Weights of a small transformer language model: vocabulary 1564.
Each number is 128 + 32 x the weight over its row's rms, rounded and kept within 0 to 255. Layers, rows and columns count from 0. Numbers have three digits each. The size before them is the row's rms in percent of the matrix's.

# layer 3 MLP up, 1024x128, rms 0.19, rows 934-988, columns 0-127
089:050133129103192139141105115132110144176110122185091064163076198138145131111063174099121153081090149135110134147088167129142088114093167104081098087098165167190133082165122099150161126134105162155147136058082150142108121108171126164113117147123134152154117172165107097149134131186119138086146110123112150141166149109160088146098123161082134103095093078131186181144197100110158136121090
097:118075130125158145253068156204115106144130130112122097152109170127135141125153173151136122116143175158131098105165102162153135105140126126148143107169107096132119107130111111075171072151093158136122084132090139148154140110185111113090147115120175059071134139203148151139152122143153087134122103120144107098119163162126054157165131071090139167108129166109184151105094095167130119059176
100:068120078161152081154136138197119154125092088146161144141065159154113097132129090119117118129136173128062125156087102115063136165097151125125105139173127159080120117109182147151071172078147093106102157144125096047102154089124133159137092182108131106126103129089128193073217127109119181166138205127134145145169125150116113150135131140163153123105129151127156205123164099101150143105118
094:140126147092107108072095125040086130133135094128120107196087116106084158090123198148107106136120121129188130117155136089140136134190113070097115096121101114181170170155150189168160138148170125171168106128142168129147158143113133116144102134190078172139171149093089124095135147060138140116103124084067190137153106155160063133137128068153110157144119177121125095122135137159170075123163
087:205153053183142182114146148134142149141121165113123129163172113143139121123113184099168095094133142109152157175117156124126137164135169160070146128128125144123114139111164133137117099137142183192184104097162136138137139101123117119100133018145180177095126102118114186130149156138111201172161118149121093153057140124104033110137155101167123187087141149147139127164107155152089133144093
101:139140112097111197125144120094131147090185083116206124118184102139123118112151144114105091122078155131150137152157110155138151108117118090109162063124112101094162079089142110047186147117138142141118085113153133094084142148110140211175117173171122146151125193128072171100099204112133094116104125159116103130128191132134118089156100135120129119119117119165158163134113091125149064034168
088:079128091164126102125113158102190099121161118119110162103151103158086088119080183142103118115077071120137103116134108111134139136114160109118175163125166074095126155104136141092187192171111183131122128104101101101095132181136152187155091119114161102095106138091111139203127126157161162157086149150148119157125160070171105162098105150141125123146105094040094141074054154106195166118162
099:124152143105175140149148132146161144136103141105165101174152113165094082164157113117117094100131078116117082112160176150135159125112160136115144097120113067191121124170133119169104097147099130068167086161037153114132170166141138134102094149069163112132066140174129068161147139123155112155171126153086168112145085144116155140044104145165098102086186157148129160140197077179110177125098
094:162113101162187094085172076126113155114147143158181125198185123133117167194100097171100191089162174122114202145143119101120112092133098105085099152137099076133152128192187083139103133118115135068140089105120126107089089139135100164077127090159152152125165130147128134129091144148168136117118127080163087133115153184159096169156110082084109181124107141100178082137153114101156097108103
087:145147179175115132155156151126160139161124079140182151106065088132136134116086131107098107153121129162164106125125139091049112118174167131086132129151072086170160153144195132141140178186166105142117086098132121152134138094078125116115135073074124083144162095136116197083111087176137146101222162163060109151113071139150101090192160136109108132108111132119083145091145145126113135106102
106:088094151138170076108125099123138138172127106138171099110137106085159092133106140106091145095128132210178105108111144171152144114134157153127088165103105123068130127123127105044087112198119022170137112082095128161117139114073162111124180115168149143163117134101171157125121112133131147122147096140182117165159085114162148111139103091098121098082201128169079103119153130115070109072179
097:135150082180095164142118128134159156137119108147127172128116114117045123100096114128111080118142177091114135174107123157090109105111120133116145137049093097104130132140124184184149121111165164108097131111165140172160092113113130133112151131169238087134154113131104122146133184087082127134134161084089059181131116175149127136145119098095106167156131088103115181095128130115151112173010
097:103142123133164120107129106134158154135111155141127047149123143168135079104056163107131092156139130087141124122125178147121128209148135136126110019154133116169121143118155107145144130255145126130081092127098087145123138134178127145114070084101087161149101161147106147156121094109114167171208174176138117119161142099127120161112116097114138150158155118116107170124152094076102133111140
091:063150147112173128168114165143097080138136104094122132130141084130119081164174163168111097117186123087148112137082166162144098153114167088104093138143185132156112152075090095192085109129141162088147052177080154124146131178124108168142120131107127169074152071133162128128162093111063123107161132098165076064186130078126123112150131162130148155110109141153136126121202073128144155092145
091:077117139124135118134135099159100182133117087086162096100161116052098104153177132107130150194116119117071192145128143165128110119151109110109090145097096093117187134126090127173071118179204132134150164154120158161198116115163148084146145154145116181131155129111130137127152155183143138078087128131119119155133182124124101122074093093102101119091158151130079106107076122129024075117079
109:172138128083147149144094158077090132126145154142119104089127087123181116142066105106088012153136147126102105151159137113136189104190135097104130178121177100083126107077103128144100177091150101173157085108100151109070087133133104136100147110124175133093143158151105110139115092191132107218168143084161129134134146118092156137136044114098169117103172095104154136129150131116103085104113
095:132075124133126127130107089062101086064139119072127179160121097124133136155165141083114109141134121133105133188132144149165115192093148129109100126141112117132106138115143120100105116114189100063126160114070153172164145137126137137171151169139105124075136099209165156122108191128184178119143085139189167184112101132154044126166163185113137095122123068155074155147149107078099117154109
116:134135103117162093125151162147097118100116165093086155137160146121129147116127075110127128054139150085182150148167145156140128037157110135119141125112158166072184127149098122107146118137075093104134184161154163153131120070140113113151104098127171140108053146153136134154150129124097145195097158160082112181080133080172160146056137089160155155153145064106138031113136116076118135121095
095:105135099089147145127118120134187114073139174158132101205131085077165132159110109129197142072118143151162113120158078145159120179113142150145149098116092107078126101145134215176111132098058110123060184150125111129095122117091144082122107159090144141141090145099093111052128154147110183122083101107136127119097091128135096106175126159152167105159125106054155118084201110153156122132111
107:155113137098133093070092125116124152148126107139166108114128142130215145133155155084080093202145098114183124138126122119156106167100104152106164112127172067132057178178122101104100037144179102090133100128085151147125183138147132139098150110185088120117154110119138102087112136132135074156099196087196107061106182144107108117093073144137130102118166108116123081115157149173148123141121
110:160138071090158118162093138118083114105099157164120123134130107149101102202026163106148135134123175142127131120144131064097144167156168126156113166111173080116111119143153093133143094119118161206112085136137128071129166036173121042123143137139138115181101142124110149140132097067104107140083157082167090136114095119178137134097131160088184104159130127167167124130106089104145085140103
114:187065088079106134116154064151113121107131056098116124128078122153118101115104134105117105171075107155127179149140141132089192082115146232125147173166131078119165138107115116066167170133079118166122114115147103070110128155144160176128108113193105168170165129102113095121130108138127169127111160140102134150120134113145192093059149149187130133128165096113108104104177126085149175124146
104:133126112208182122164139175096096179108120091065110132093100136165168088165097125121135172205111200119162123145143132158098125151097112134120129136184169132101158091140114098120148136118148132119141130172119110130177174150054127134183092090106097120172101165149134069144155118189126129179172159151109129072101121078116064172156148101200165155139125117166159096171135129122115159143156
085:057099068076150116103161168129131110130160120141153125129100099140144183110203156108123146090148134129137196092120108148107105138175112027136101088139160123140110115089129101162117075169080104120160073125113151130118121150062124145141082138131155121116126104135151095196105124102194183199129159100067088150139094138139155149114164120157083120169075142091109131167065120161127129128103
086:159091115172098115111137196079117106082180142143161040106094108112116149161104133192142076125153135096183122154089202127122116148106144105157113165097162129116094132121103136167103152163099121156117115118125155141107124179119151151105128091140138160184150093156143115115165131095112099141133138040172162167198144136095127145026123177154176119126131112125145075135149134172065169125151
098:135099185110106152080085160154125118113159094164158140094125140131154094155131217106096138180108105113093112113172146117143133155114131185108126064122124134166126144116063093152158124073087099172098094126133140090061117104105216130144135136097104150195130082122083109123182086130141136088106158097094098109144135092078139097139192157126123137110090160167188105153109129101053124102090
098:131140125135191094209199042166167153159115139159180155167160124110097150158134165104144136179114107147118061120121131161136121181131118141147058102163139078147088184072109135120111104070153150138110137121106148141105154125198185162129108115151196117146143107107136125100128090093163152125114138150075101125139106111091076067157143160152143088155086159160098168151120154120102092113154
110:133133141082150099201164156105157118153086138171074091142101140099094186151180117173159140104145102113178128157124149105163128143140117134119108122130157160115147156167117130122143086169148158061129177168137067197118145156191157114155111166197042107139090133108083088120108205138144171092072162183104148105096144154093141107121142189136152125085135125130136174126113184133140129124135
110:112087148115142086143121185152135159090122177181153144125109102097117080168055121125140159199185128116120104101169115198056058180141131135178150171121082148130139059130127136086147144062136156164139091103140132171093149157140146198100083113094084170099156123138086120127144178101120121106120118175108095132186141140136125131102140125148118114141085089129094180127131084134127141180166
095:127076070153133143098177142129197151118163103137141128152148070077150098143136079111143114120130144105163110164092127088136145150111100129037140095122085170142123106093117108113156134136121119070091157134090152150183140150106111169116090123134102101152111181129139128130120184140036093146175127128156220111082108176120128185133162088120148176141100092139116146214148143113068153104108
119:119079132157109105111125134170140081100118111084150083126137079128069097166141147105138125154137092172084105104058093116143101069149177131101142189166150143137153124124089196090099103093151115119120082105143064069187080131168114149121137130144115122151141123066147141140134130180154200101115176077128146139100085100166160172132134134185118124146109155143137115184078129079173185099166
103:110148032107152121115097085106113145116096119103085160066114138106136113162119221128152134107172088142199129088166144109177130209118130135100117123142144134091111152145107154122184161146116127155131164162154086104128155170163120142153130127195163085152155135111227151117122126149110106161109067098130152099116109128136091161156082113090132117066166124141155152171108129122187090132072
086:159104084147171113108155121115146152141127163126135149211154107103100126195106120134153128140178127125156114128156154151160150133151138179226087141108130047181073139101123071126064155145089153136094071163165115118112140127173133098182154108125141167149140184135142114117116130117104136143099137150115051157187141147142144168145081121124059116113123186065089102138119112104064109115157
105:154084128115144135176116086127082141128085118108126089094114103137148102165038133106156144143148180198119108115086150168186141113152112090090117145147111162068160135171132155070185095146167103122109114182169095149102191150112132101109155139159145124090144177126144109185144159222157125095117087151187179107083101088138123141177122103095160156161145105164106163117121081119132131160108
090:124154118089115136130093109167163169082087136068111123166121134137124136141115184056141158152106160166123151096068130105155135135166055134121062134131146150143139127143123123121069128147158071138136147118135032087144175131146075131119180128113121132104081145144118191150097098131151180174126105121178075152116172189142140137155171120123158133132092176104140112074169163168160055079145
099:138160126146143183154183165169138110132161070103128116116134101109111127087140156161109111104133163137115174108146155140170169155117085141161123128090109111105125069079127100160116148199114065078133094146121143110175150102095150101057139120142159129055191174153136080112100147171129080188181101144068109183131087146160110117132082081138103061170156088145102162145149104101145146092142
087:176156062140095084149099157052103135135137127130125101125122119077093221120162131098131099085100104159159108134150129137132091082139117122129146116104139130082092085146140098162133182160141124091177113131134147188134135094135085083087109072203141107150137128152121182117106135113145150121131171134148079079210157162145118121164138096157096099070117131159177165075108051154136111084107
093:137114131143094109122120131127115130091141113117134125072134061121116160155161131118114120167115138175145141171139078098111064152128116073121192093142122123130090122181168140179143085150222098127144117112146164179074137158104173143156129130115158243137125120109145159113101165095122087067095141036118094139177127110121093116107103113103114138132110104114080080124160100089149100202159
099:128156148126138082142143120113116122152135132180163194149166119099149065203134114113139084100081117168162160116111120130110145098148173143156096127084145109128145085147054126096133107119107145008091128160138138111156185174140149161157124163191100115130150149145106141162127155118119113127130108085127119100082206117137130170123027146112158119118097140143179104090113150150089160156193
102:235139166131161138145088190137101148105097134150072120113155163074099110129146168095155145107082179134116104124092199125091119173185144115132116122110076120140150092100125117156145149108160095090047148139142098108152151145136110151125104125127131103134074118187186173094132117161114179165109146154140120153208197099103111131190118113127100091107141132122158174125067146073137142149124
087:131123076069134103082146115120180134183162108129130156112125159162144123134147095070149143129167105149149146048112141161133112177154104100131155091133114107128151147158082084148124107089175070123104176130212125059082112152137143143157096119194115106111136167119180162149147174079180084128093126114134172090072144132141086174181078094134126157127169100153120166135123183109173139095099
099:078132069137115082163149149127129160131142112068068148172088046108168094164168089131129181069123157139119121139153164137156138127101151138142099168087150124123100103137121154079138145112112038109174138151148103145206056082158096121116049129119121126124110131161076106126135097125113117073169211156122153143137093140144176073124140138141158166126112149141082118120151149099159157107154
113:127125123170150130121172092151105145168154093137087118113142110128142166122086052090148092183145162123153117089116143091144070094146176066056191036109084166179166106155117167107184136106104131149168050138142138129130090135166123129116135105107126122153136159116106101132096142147155099098172118156074130100080150118098107170151185195193125136142132137168122094126131189120096119141116
085:121118147152060077120105134102122151165128073153166176193142104089104125137132152167209077151088181158143164137124074103136150042109135122167164170130086128145120127165122161160100155158092132118086086093089171119148095116134128137079146093170213134137108131159097136108129122154149127136127165147109081114111104080128121128132082150137104030152112162158103150130109100061155150145089
100:117086156074122143083131151119168167121135147138084148143108076133130101162072086121163179096125153092092132174148128159063107048161159133100094155125119119118118210153101131144106123144199093071133163126210110124119146162184105125159127157058163118157151140128102162115119127103146125046113127097147130148129124111142081116076147112121188109146172203155104106150151103083102148118101
107:108122109131132161143088172144116109164084130111147142150119134120096104123156156050095128063108152118163145041141165128106146207181138123169161053129106218150140145173116099121135151173194166184152091126157126141142109113095161056143106090134055134161109117131100115143137087125106081139178098119137133166165088133121103078101097126160134079168101161133156108123133138141147172160152
114:091083157116156178104133125091122165154073176158061071101143116096158141148119104117145097132087093129168146165095098173149128135142115098091139108115136156151099167150132146118120097173130100159107185112146144223129165143121138127125082091167125118076122175184110159145132171127052085129122121142104114159133181153063157150146078103156219164116153119111086126107109166185135114154179
076:101163125125079180126084138102113115121135142135122110186070151092128159142140149108099133106187169136085140118084163095133087069129140122109150115087073093123157121123099137152175162109093091163099110170140068193090119140184125117154097127105185140150117100127173170131195200101122147083096142093112159121099079121078109130101172127155152124149086127092089202113159174143159076186142
084:141108138166115186170103184138130144137087139151160125141167163150105144158196135065127165121187096056148155127148076104173111086086088104121082132084087124129168166151116122094104185175103111140157131091118159098111158147142039078113157099154139139078147160105130208164124111082114159164132139133155072133130161181087117146203127158172137127144110137155157134084133136115141093145138
109:157054133108151149173073119154097063083173129157147072074125138130164057110101194163129123145100143114086147136120168159136073150136126110159085122154062097082095154125146107130104138115134116140085095118122170084176111203151144166153173101113186191140152069134147125116148126137144124106137131105128044162108092177126115135112172125130087159123131143199109128155144138085145128124169
088:126188169173122074066142155105079133149218139135194137113095139113144115144118162181162105176154148106125152145189152107132095152159139113140141172151064152112084135088137161090139080148105149066087151191106107131132135121135113122136169129112095103141087117116117160110142165101073060109200182151143157144108158106100119117141097121112075129121137049117135136107130145185198133123148
113:116137126128158080149077119060132100081152109149086115119094163132112070177156137141132170125111223177099161123070156114080089118162122169110127116160084155085119179171085091158141169080146125100140104115130082127120089132096134135168113137133066199157125156121143155155107158208110133163138127139079091161149099059134132117170091104119140143173118111145100155165113105138148202157131
090:092097126102131102143097094163112145104169020119158179128130125107082151107136147179113144124148156134149147101127178087055118147155112134117125191096145083106104082085120116107112164156145119090104162127177086134131110136089099200137155144151132149151118180125150079148128148096194101131144094175128181167128094115118126144088085157160149149123176141145134187153032150119186091144158
081:102160124136138113090111119195090098190130142074129120111137090142146132190125089106193142126196144120130101073126128138107134168139137123163077113189106108141118084107123023137146051147123158126167087139128082159127111150098169084112137153099113128102124115202127189141093201165107103146156148127154148179124109119153086088170138126142160078143159147105151125154145121066149128163081
102:112036151140172153119092125110104148137113096096131149160115051102075174153111114081149098109141099120192081065145122118055116101092149192109070164165154136132128121117084153120144126109112153106141141115124142155134092139109078103113107122203095087110104141143180125149113140116146119129113143135099129123134065116191086126191094164118164187166189123129152075154122192132114158129176
# layer 3 MLP down (transposed), 1024x128, rms 0.179, rows 934-987, columns 0-127
093:117106120177075103179158144076131156136145108099067120075164111142112154096100117136122122159135092097129098073131135108074146168135066094140185106120164121100108110031150144103143164091113120145105120136165124075151133135091065126172174112144150084070131072122143186099198128145119175094117090116153119104082110137151162111175093055129137175105138098143089114130090080131137151087151
099:179127058144147090156140123159123146100125138149095112116112113159151109159117118102096126172142061121163131128120156140094171113102128061157107138100144112154116177124153103240110099058168162139135099121098093086094156135121165107115142140092153140114109146114102122093124135105174086152114232158086081154131165112173157148054118108160118158188142148085117149068118169168107135090159
086:163140128047124132099119124082123115120123151134110117124177122076094101154144163081062149127130170068141132151148162169133189119149119129118134129112128135148181086176085119087156088194124127158179082123090131119112101171151104117142196102124099104117124214171125115153133077151032095130111117130129143085129103159136062127102160095110143130111104156058101132107115105193101109122184
107:161089169087187139157117132120161114092173125124057168069118162159143095130075126118114173105150098119118129101069086121149130118110114119165083169158098126077146117117039143134097125121128108103118179160082147147156062146134127107194033095113143103179111139151126105109118110111158173120090132099176151091133099143069101125123176152114089085141139121064169114168132131170106131159173
097:141150083176110141138178169193129135096090131131084117153101121149074095096130084109107164153107167168131141172190154172067142092110114125098124155146108156092069114169148142099092144147138167091193145104140138138097107126109170127130130112122022109159105124123190087143126151099143134130120125124057078060065150065099155115145095092147113121113170121156127085165154157129127136118191
103:145157155125126115042140164158168111185146081135146109102126156054079084148156145110122138114126152109105134153122146156122158220152125107143107103136088163178114114112115163122141113163134162147098103134127072076080137124103100098094171145094145121192099076127074123116132140097171140056136113174037125167078141130114120126114081089150119116157168093152186127156097110189080146121109
086:128080152090093112128119088116073128141138109170099089107097142134080136127101080125131136098143204150095165104140105142108146108164142128151174114141061127146142110097080089120093106082151119125118081072154114084012106082070111168064067175106142109195135139167133130107061145116120087087098069093133136092144139164141145107110151069118130166139124126156149098163149131103159140113131
110:169128091121156093096127162074097155137148122133132113107159066132125144083122105103162094098158125128092157128159176132140159063161114075155166113085144154145129096159168145122065117137143132116153153109090136157060123058123125069105053155129150125128132109117109164083143148117114131070182156201117126136122061139116081167114117113133104124100194115163130163071174058190152100088122
099:112104138094167143147163144116082139157091123140144091119105164149089113112128105088100072096050131103138150138141111190122128152084144063180069083124107169098095047135173133149079175162113134115113130137100122079160131121120098124111108080123125120138075154149129118114154094159097131164151092115119191092161121038175144094142126223159157087100144143184142129116182174128119151122131
096:169172099110111153071133123122131122159165116134132149104098113105107147117156115097157123130110069114154186139110157164111130187108155135148066176105164184114079119141140093110107111191140219077113141119104180109146181174187109112157160087157088069154126099111187079131146100169148175131144166122143115130142070115120154057120135121085094122122086158096107140139172171158172105150075
098:114109121153113156072118079113085120113169145081113112143119133144133176159137105113137093149158125099122146152112110080207156123145088170198121127102178079111068136142141118200143076142066183095205170126152119099103104100111158161138187109099123152111127181140089137160192196115146158094093109159099110142108098081098094114136098095144096142136192120085167150100124099140142145152085
104:105195126132204130131096104150174134115111151121148096113179161132119147130163170109114140141109098151203155135126115114157095111138146123086134145148159142146126142091124112124111117087201192148141055148109079165134146117146103136129176154042069091142114111137172153082151134089153151137113107174133152143156131152118130080171123148140160099152081162127085105194187201155160178113198
108:130160116172129107155127148079105141133075148097130152109100135103080128083133158146178093136176154130109096115092176133205118114107080138112132119140131168086153062108139098092128194177060122112137134137148142157110165154120182158100154100143090140121118107049186172114133140095138049178130163123141128145086077088128132134112133136076161053079188124165142110151128111118205146146129
091:158115133125153101099161115157128114130120096132116187166143139187130135111039090089098157229108133114126099121141105177165172155121154165140215097131054101129175142145124170141144108143078127112109142160114109117155092098094113125164200127148162118117087120121155153140140140141170128171158130192072130117115126117104126088129077173140102132127098087069212073128095165110153122145138
107:153082131104157090155138137181097141122136073070091124120149097111114146077189120188080110110125110108118107100134186113066151140120146102161132123180175056054086121121122166125095123136174078114155166079122155134158103165159129090132113179105080154128158055083084119072150124130116129109120156115172141162073079146122103088166150142105112120136148100189174132148145083175131094141114
102:157113152191166159070126121119166156151080161079087119140157132151167191084122126139150177114140119134188174121039134078132125197093158184119135149094172126154152145153080108108068062163113102107088144153134127119146157087108161133136113106154104107102131095148152134114122142126042113092113137168144159121174151152089145136201179128118091118112135166131113078175139116106148173117172
097:140130093098105169135187186133098120208154101125090135160220121076170138137142152089131126121129127062161151113082136147120083144138125126180079106178166109148133100099121126123079093174167099109113113167103115114107104127154091112106126164151076126144178136124108085171171156189092099079065150114092114146083113117118127137127109141128148115098181151102135118037069162109173101141155
105:089080153111131140152106107140192156147073124107064141101137142087146125138110121124093111180117116158067102138114112132082124138129140090106157125173075132172108108094113096135104089069135166128066098144086075079135121169181187177085173083129155055117180091144143144127104176134116116085123095138139129099188125114039082090154130208126130142126100182152128116134116142116116147120153
111:157125175111164121127141105065173121087123092137188087121045161152129089143104122069137127112121111134138119133136135134111154121089135059171083101073219198137115182152123136167167135090161109119132134115124160114159113113127068151142100114135129124157115173180086105119126154127135078121094154099132202062093098079120126093162145105166133104171130189107118165159127105184100180120118
096:114150145100109146165111061134115071139134118122088109151092163114092130142169084139166141073119160113037108133169164085081156121137129149172131154124181130098170145117176110108154157095115083105075161089193106083087110151086120184137207083141113112125198145068127160144142105119188148087089083161080139105140122133120186120165128103129123137150133138121100085139102163169112167109102
115:145152172160136145119136193147118090171118151102167158042156100146119104077139165130059168105091102163129124131116048140094096115121146071139078130154110142126106122104134106073179151125141133105171081081144107131125096100124044186113123101082141090144145136145126127153147202132123082121149090088123120151170066171100172112126133169143151137122140159064083100105136174072147152142129
094:087142159156107115133104094143187103183107147103166084094083197162017120118143128154134103057096119175056098103100119157131142138113151109070172159153128157119146044117120131132104104158114176106097132123156140157152166115137131113102079132090162116140151123129172101107119144124121111100121101129122159123121090063089107052143121163067107096117129097154127166175076088124168141090139
086:135079157128108116096128136163146116151128153172128118130185137122127145152081182077153133150166089127132111199158118134146168155221213144120086122160139061135067132140128105159094138123094099097146089124151117096121130187206102131148170119178120122126161139143100135104098151134151157118096121076131124218135098151135162087140146139113163116130149149123150153170087196146159101125041
093:157084114104159114119125142182137165167144135048139188050085170165130095142106118181135119178161102119133093085072134134142137116092127174097142115126138133166070090078122113135099149101140213147110144118098092132054119156117136166113126165139114095128149103129158167079157177142123083151152120162107035115186069110104161145134160112076119127129133171127117094178090161122123119120160
093:134173145061103182110183103108125142130166144160139179109125113100120135075163117128155110128174159125141144131206094126099183110094128168145160082062129089144131129099190108082121081127153157154141124189115078111154103141099107156091114152194160133081146157121116115155116146113127146123073155098116113050082187131075150144113127102129112074198126076108084191147122117095117115131093
101:177155104225129064131134080162135157123107104109107031176067177124094163104152152114107087103157150160141162127086104113141103102115101160159122101150163130109186188073128144119200084125122111170098112158154116110105125136146098140142168130145079103065077111163132143085102182110159118120137132124095127095164136124132098087116115087119146164105056117133091158194118134141150136161122
096:174073153087076138152108168114102137111162132170094101101133132048131133164105092126108165153130153175141166082128116136109119104111136083138116102127133051148149105179156141137116155093152058118113139179123119130156089095098113088137121156146121112166156112159080066130132160161115110096116087054113117090114084120128095158082100092165151179091154038078159172068129115157119160176147
091:117105139217120157114096068135152186140122115174180182134152095161185149130089128113146158145099149158098155151177128198129097120156159120121143172117106134126151183108164136177115159120096091149153064120110150075170105130128153124118113095179173139134146157137118145175184093121119166117230092101136166133154165069113129134178144107091125074157117125190135135135137098164119182156112
107:162125146173188142113117083176100125175109136168145108107224118112079149100096158112109228130097113111184127101108077135134080132122147159100086124173100136136155125085174143127098076061128132135134171089156093127138159119146094087128127191153156078154112109138090115076108123153134126156151170112122142143113180206125167137127108195098123140116084143136160100119123155060086142111120
107:192168144171109147085106119085134149141110087122111166067129142122135146132116183164096144187157100168166184171157128120099062105140107150127070125144130123132129122097090156156111100105165059127116066089150102107084138140165101146108110154093152109111114183140142147125122068090101115154088100159133178124131144151091117095159133151130188104115074163059089147077140198097127185144071
104:161114154155140108164105138111131164110148145176082099114074161124156162070114132150100132106126206096096131164123145113124164214122142152102137153148108085083182138086160094138181111201161178152102164185114100145092174152128167153134155195123165158157144105118162125119164118112129102148129100188152074126166142173154176124165147092114099092105148127131055106167177158174128126081138
092:141167204160125155124136130131125134132123118125125156130107144158108151102140176055013157168141154100166188112115105105139171091123094105153131119149070150131138107148173108099116130081110075121126105164120110159082112120099111058159089171120127151131100186055103118195145121084133131100121147109137105090157139059127094150132175154106137151151070117202138155115109106097067159152135
092:130153085084117165178101167150108175133123162157099110091159113116134186148108149090115148096053149147095173150147102120122175134096069116164108104114101101121157094087072168164158125138144138129164130168121159094229157066103102113103166166111146130148096076143167205135146131137141109166141097067144151159156120103195130155144122092131151133104173167167183165177135085138127108152137
097:114109181125105138113181202166123144125126065116082160150148166134114129103069122134123163154109072112165149113124107124168122108126182130089154135117058162106146077098118132184061122123075182093145117165099113148143106091137101113178110141144081065128078089201127089146089138118109161113074163138087119164129132058140147093099135153161117119136097124139172161129112199134062157132110
092:102120080107089140126137152114073155134134146061188167121146173092050156160180152146136123099157148137078096131123140135126043141154072157169147048122102133122098091133139082066128076166109206143168127130151132099096135128130088177129177132084169133059097128161157097124096156150105130153151137147124127094152096131097154132084095163080153133068140147101110131096124124152149129104075
112:172158131139128132112083106087134139128106137186163115135151102133092116098172136176151121169097122149149139113126160121203156130089072140186166119136127123075208108144100132130210156174082120096185143129149154134134154150080137105136097143113139134160067101175141110151062065131110190091158092069136092127140141131138095112147218079120096185100123108124144117111188106124146116170138
089:133166131130092137075143116164139130096074124133107129117146197178166160130122135186119088134161092098055145083131100093136154131132102094109102143141097134156200150068114075157167169120169174117130145080152144132088166129100117170064152179162127113092115145165164044124157130107107132111041118157177137127093129063099122123141100092104093174134117179080132074148101138125110144132139
090:161103158115144100190141123085162126149144108070107087140132161180134121125122097120096146128118113142116140118157089120187150098130122170124109172040157086104116157127118092111109131127078125155085124161116129161120151104138072140124162124197166081148144136139226127143139139117115196122134078101171198098161086109113167111187123181171095122111154132046150129131176124164096148128060
096:129154149128143054051082126134127115144083139093065201097155110137132139113123126123179155142150111151141137152119068108142161065174157156132107171099136155136167114158099167155097127140124078060112071119117182131101151167057102103116119109106173123085193106170107142197171073122156103162148116154153112075091163212137123159120130168128109098153153137146103142115146146100160124121126
095:026157103148135104117147098157138158087123130131115129154039106196169185112152069164169168165136107128172123130101121111111108090105131117137108184121213167135137158123155169103181142128118120143148134124092199100118139080144110101156142089101146094111154130057139134135160156120150095043155151116133105091119141129141144115121144164094162163107160101116165190132150132195141132127072
093:106136115138105164115142075122157108130111116108115094081085089153123096141078173098131134137131127080138113106160170117109226098094112105112108179188081162116153060095130172115113132167144116110105109139041083134120133143107109084090142153059105136145138126101117113094128162155146166076135139129123053103118045174104144152148164209120117143136128142079101136108136108112152172199152
097:163127144145071089092157114108108115148134174141176167091150125100169201099076106129093143133121151110123080156166173084123188198131142121097151131157162184190104167174093128110135081177155101141128151156125125138102131161172172142096091107073076181107122122077146146111138128144190099128085051113155132132119159084110105122085158118077134128172128080109124096112153119184139165169118
112:150133107139140067122120163129145068135114082147125141154135153097128158138133150105132105123143133028102161141174170096092086105138129149163129108149067141122138071103116103092104113166100207124114133137149104178105124118110169137119079188148117163110136109213124198094159100107101172092107126120163186172148057129171154145155129075116127117064115102115092124091082092155077137090156
093:172135123092118159122149093133115121107119147121158111115090121090127101126152077086129155115116111177105146108123134066178122103112097132133071150154135191052077081170172137096138094112087143075160164123093127069064093110083124144111136151151114113152103117124111096140146107078151169080142112070098116090125110120071104104139117185144170195144203211143060112157142149131112092096112
097:133103099132138136071152110133107120160056124122178129160118210142114126153130140122176135138162080102191101131104117130185138112146137122105133135110096123153150053133114098141124119106069158121175150126109125094106143092062177130109110113107075113109146079129120035148152156119126051139199165096116132092103135114097096175134150150156102180109134053106189169075163135112162096141097
096:099155117105211149142105164035172129043126112151115123148152158158092160135165130172114131124154102123096096137127167174124149102121174092151155106140157105090133112100134137118153170164116145239154145163128189162085111125141158161156162162117071133128122144099132075168140084102106070173149149174142155122162164084148111181115141117169155126120138102129133140115208149167109096109127
105:095132169178149084110118139193162119031123087115118191119103125146119180168096143120099071151087100129124091133108148168098087151150127115142146111151131107188131162078120123121160173080115112160101157117181121150107124185100137177120120199090100168121140102094114162137096150080187075134115168171186130094186147145149152162097139136129090141137140177096110102143135076074133114142170
096:122157113113096159151113124108159147134082132143180158145182135076172142118169117080145133159135151193107138204146104195116126135038139086131097142121176106136123147144107190151125134179155175128126120205101151147112154159109141077084109124118114149102068161220148179111163126129112159134123119132123092145052120135145148144160151152074159085127118116093084126089092072101157118161129
088:102093070186103102082126067122127142135181137150117152126107148099103090098136132127136108181132109148144079119188139127104179184094108194119148064124165163146165089059147113117163127087213123161124113121171112099074124141123108140128051114154147101138110210137161086102102151111113124126128072138130094180123135104098194093117187146072118108146119128106122110146136157083112112085112
090:080191138115155162148189126119208157115114164102072185181104115071132183076149056113146131120156113093167115123095181166130183131093206139120133134121198111105121155153125129158126107113173136198114135145151121158051112137094158088113122160139097079110107116127090150125135162135115106110112112203112168112104176112136122148151083116145166098096127091108113154119140130192143142123107
096:097133141121214136162081143141142128114157154129141118116127149099206198208093045137128112070120117126107101054128124139152134110068137111157085112135169163126123125067119157151115167142134120166135139109145125138141116126087126172135116120141086144129140102136158127162130132178103123110118066143108190153063161141138097112097152081097171063137106104169123183166076141162167139136205
105:178116091166171088183123097186133138143160070154148153156118136155181197095101132138144124226139076127113091103118075129150179154121133202114147158132185152153105131130201135090163085130118125134113167133124161193165152125148168101202152092124174093111132114126136090107101157121151140163126119105154121087134105109121202153111157078172118105061154130157144130133133173143142140122134
104:118198118124152144139104097102122150157093144147106103138149093122135153121138170085121134093127106158143136114186139118166146116114088154146091076163131091120121089085111164142178110225114144157167105092140145162088149110137116117145107135152208105135139083102159197194126032186090152121139139147112181126087108152138127126169144071077115169069127152137114157111150084128190172126083
093:189105106122127096138098093126141167097140060100134092158176149130105117081142120160151125127150137111132177150107194126110150177118099113123174179140105111093124157173166100141121125154116023123102138179111133167127102145134144154132164163069093142149086114096038119096128155070160087162086125072121145136078212116095070135090120077135145136136116084153124111126123120115136083068130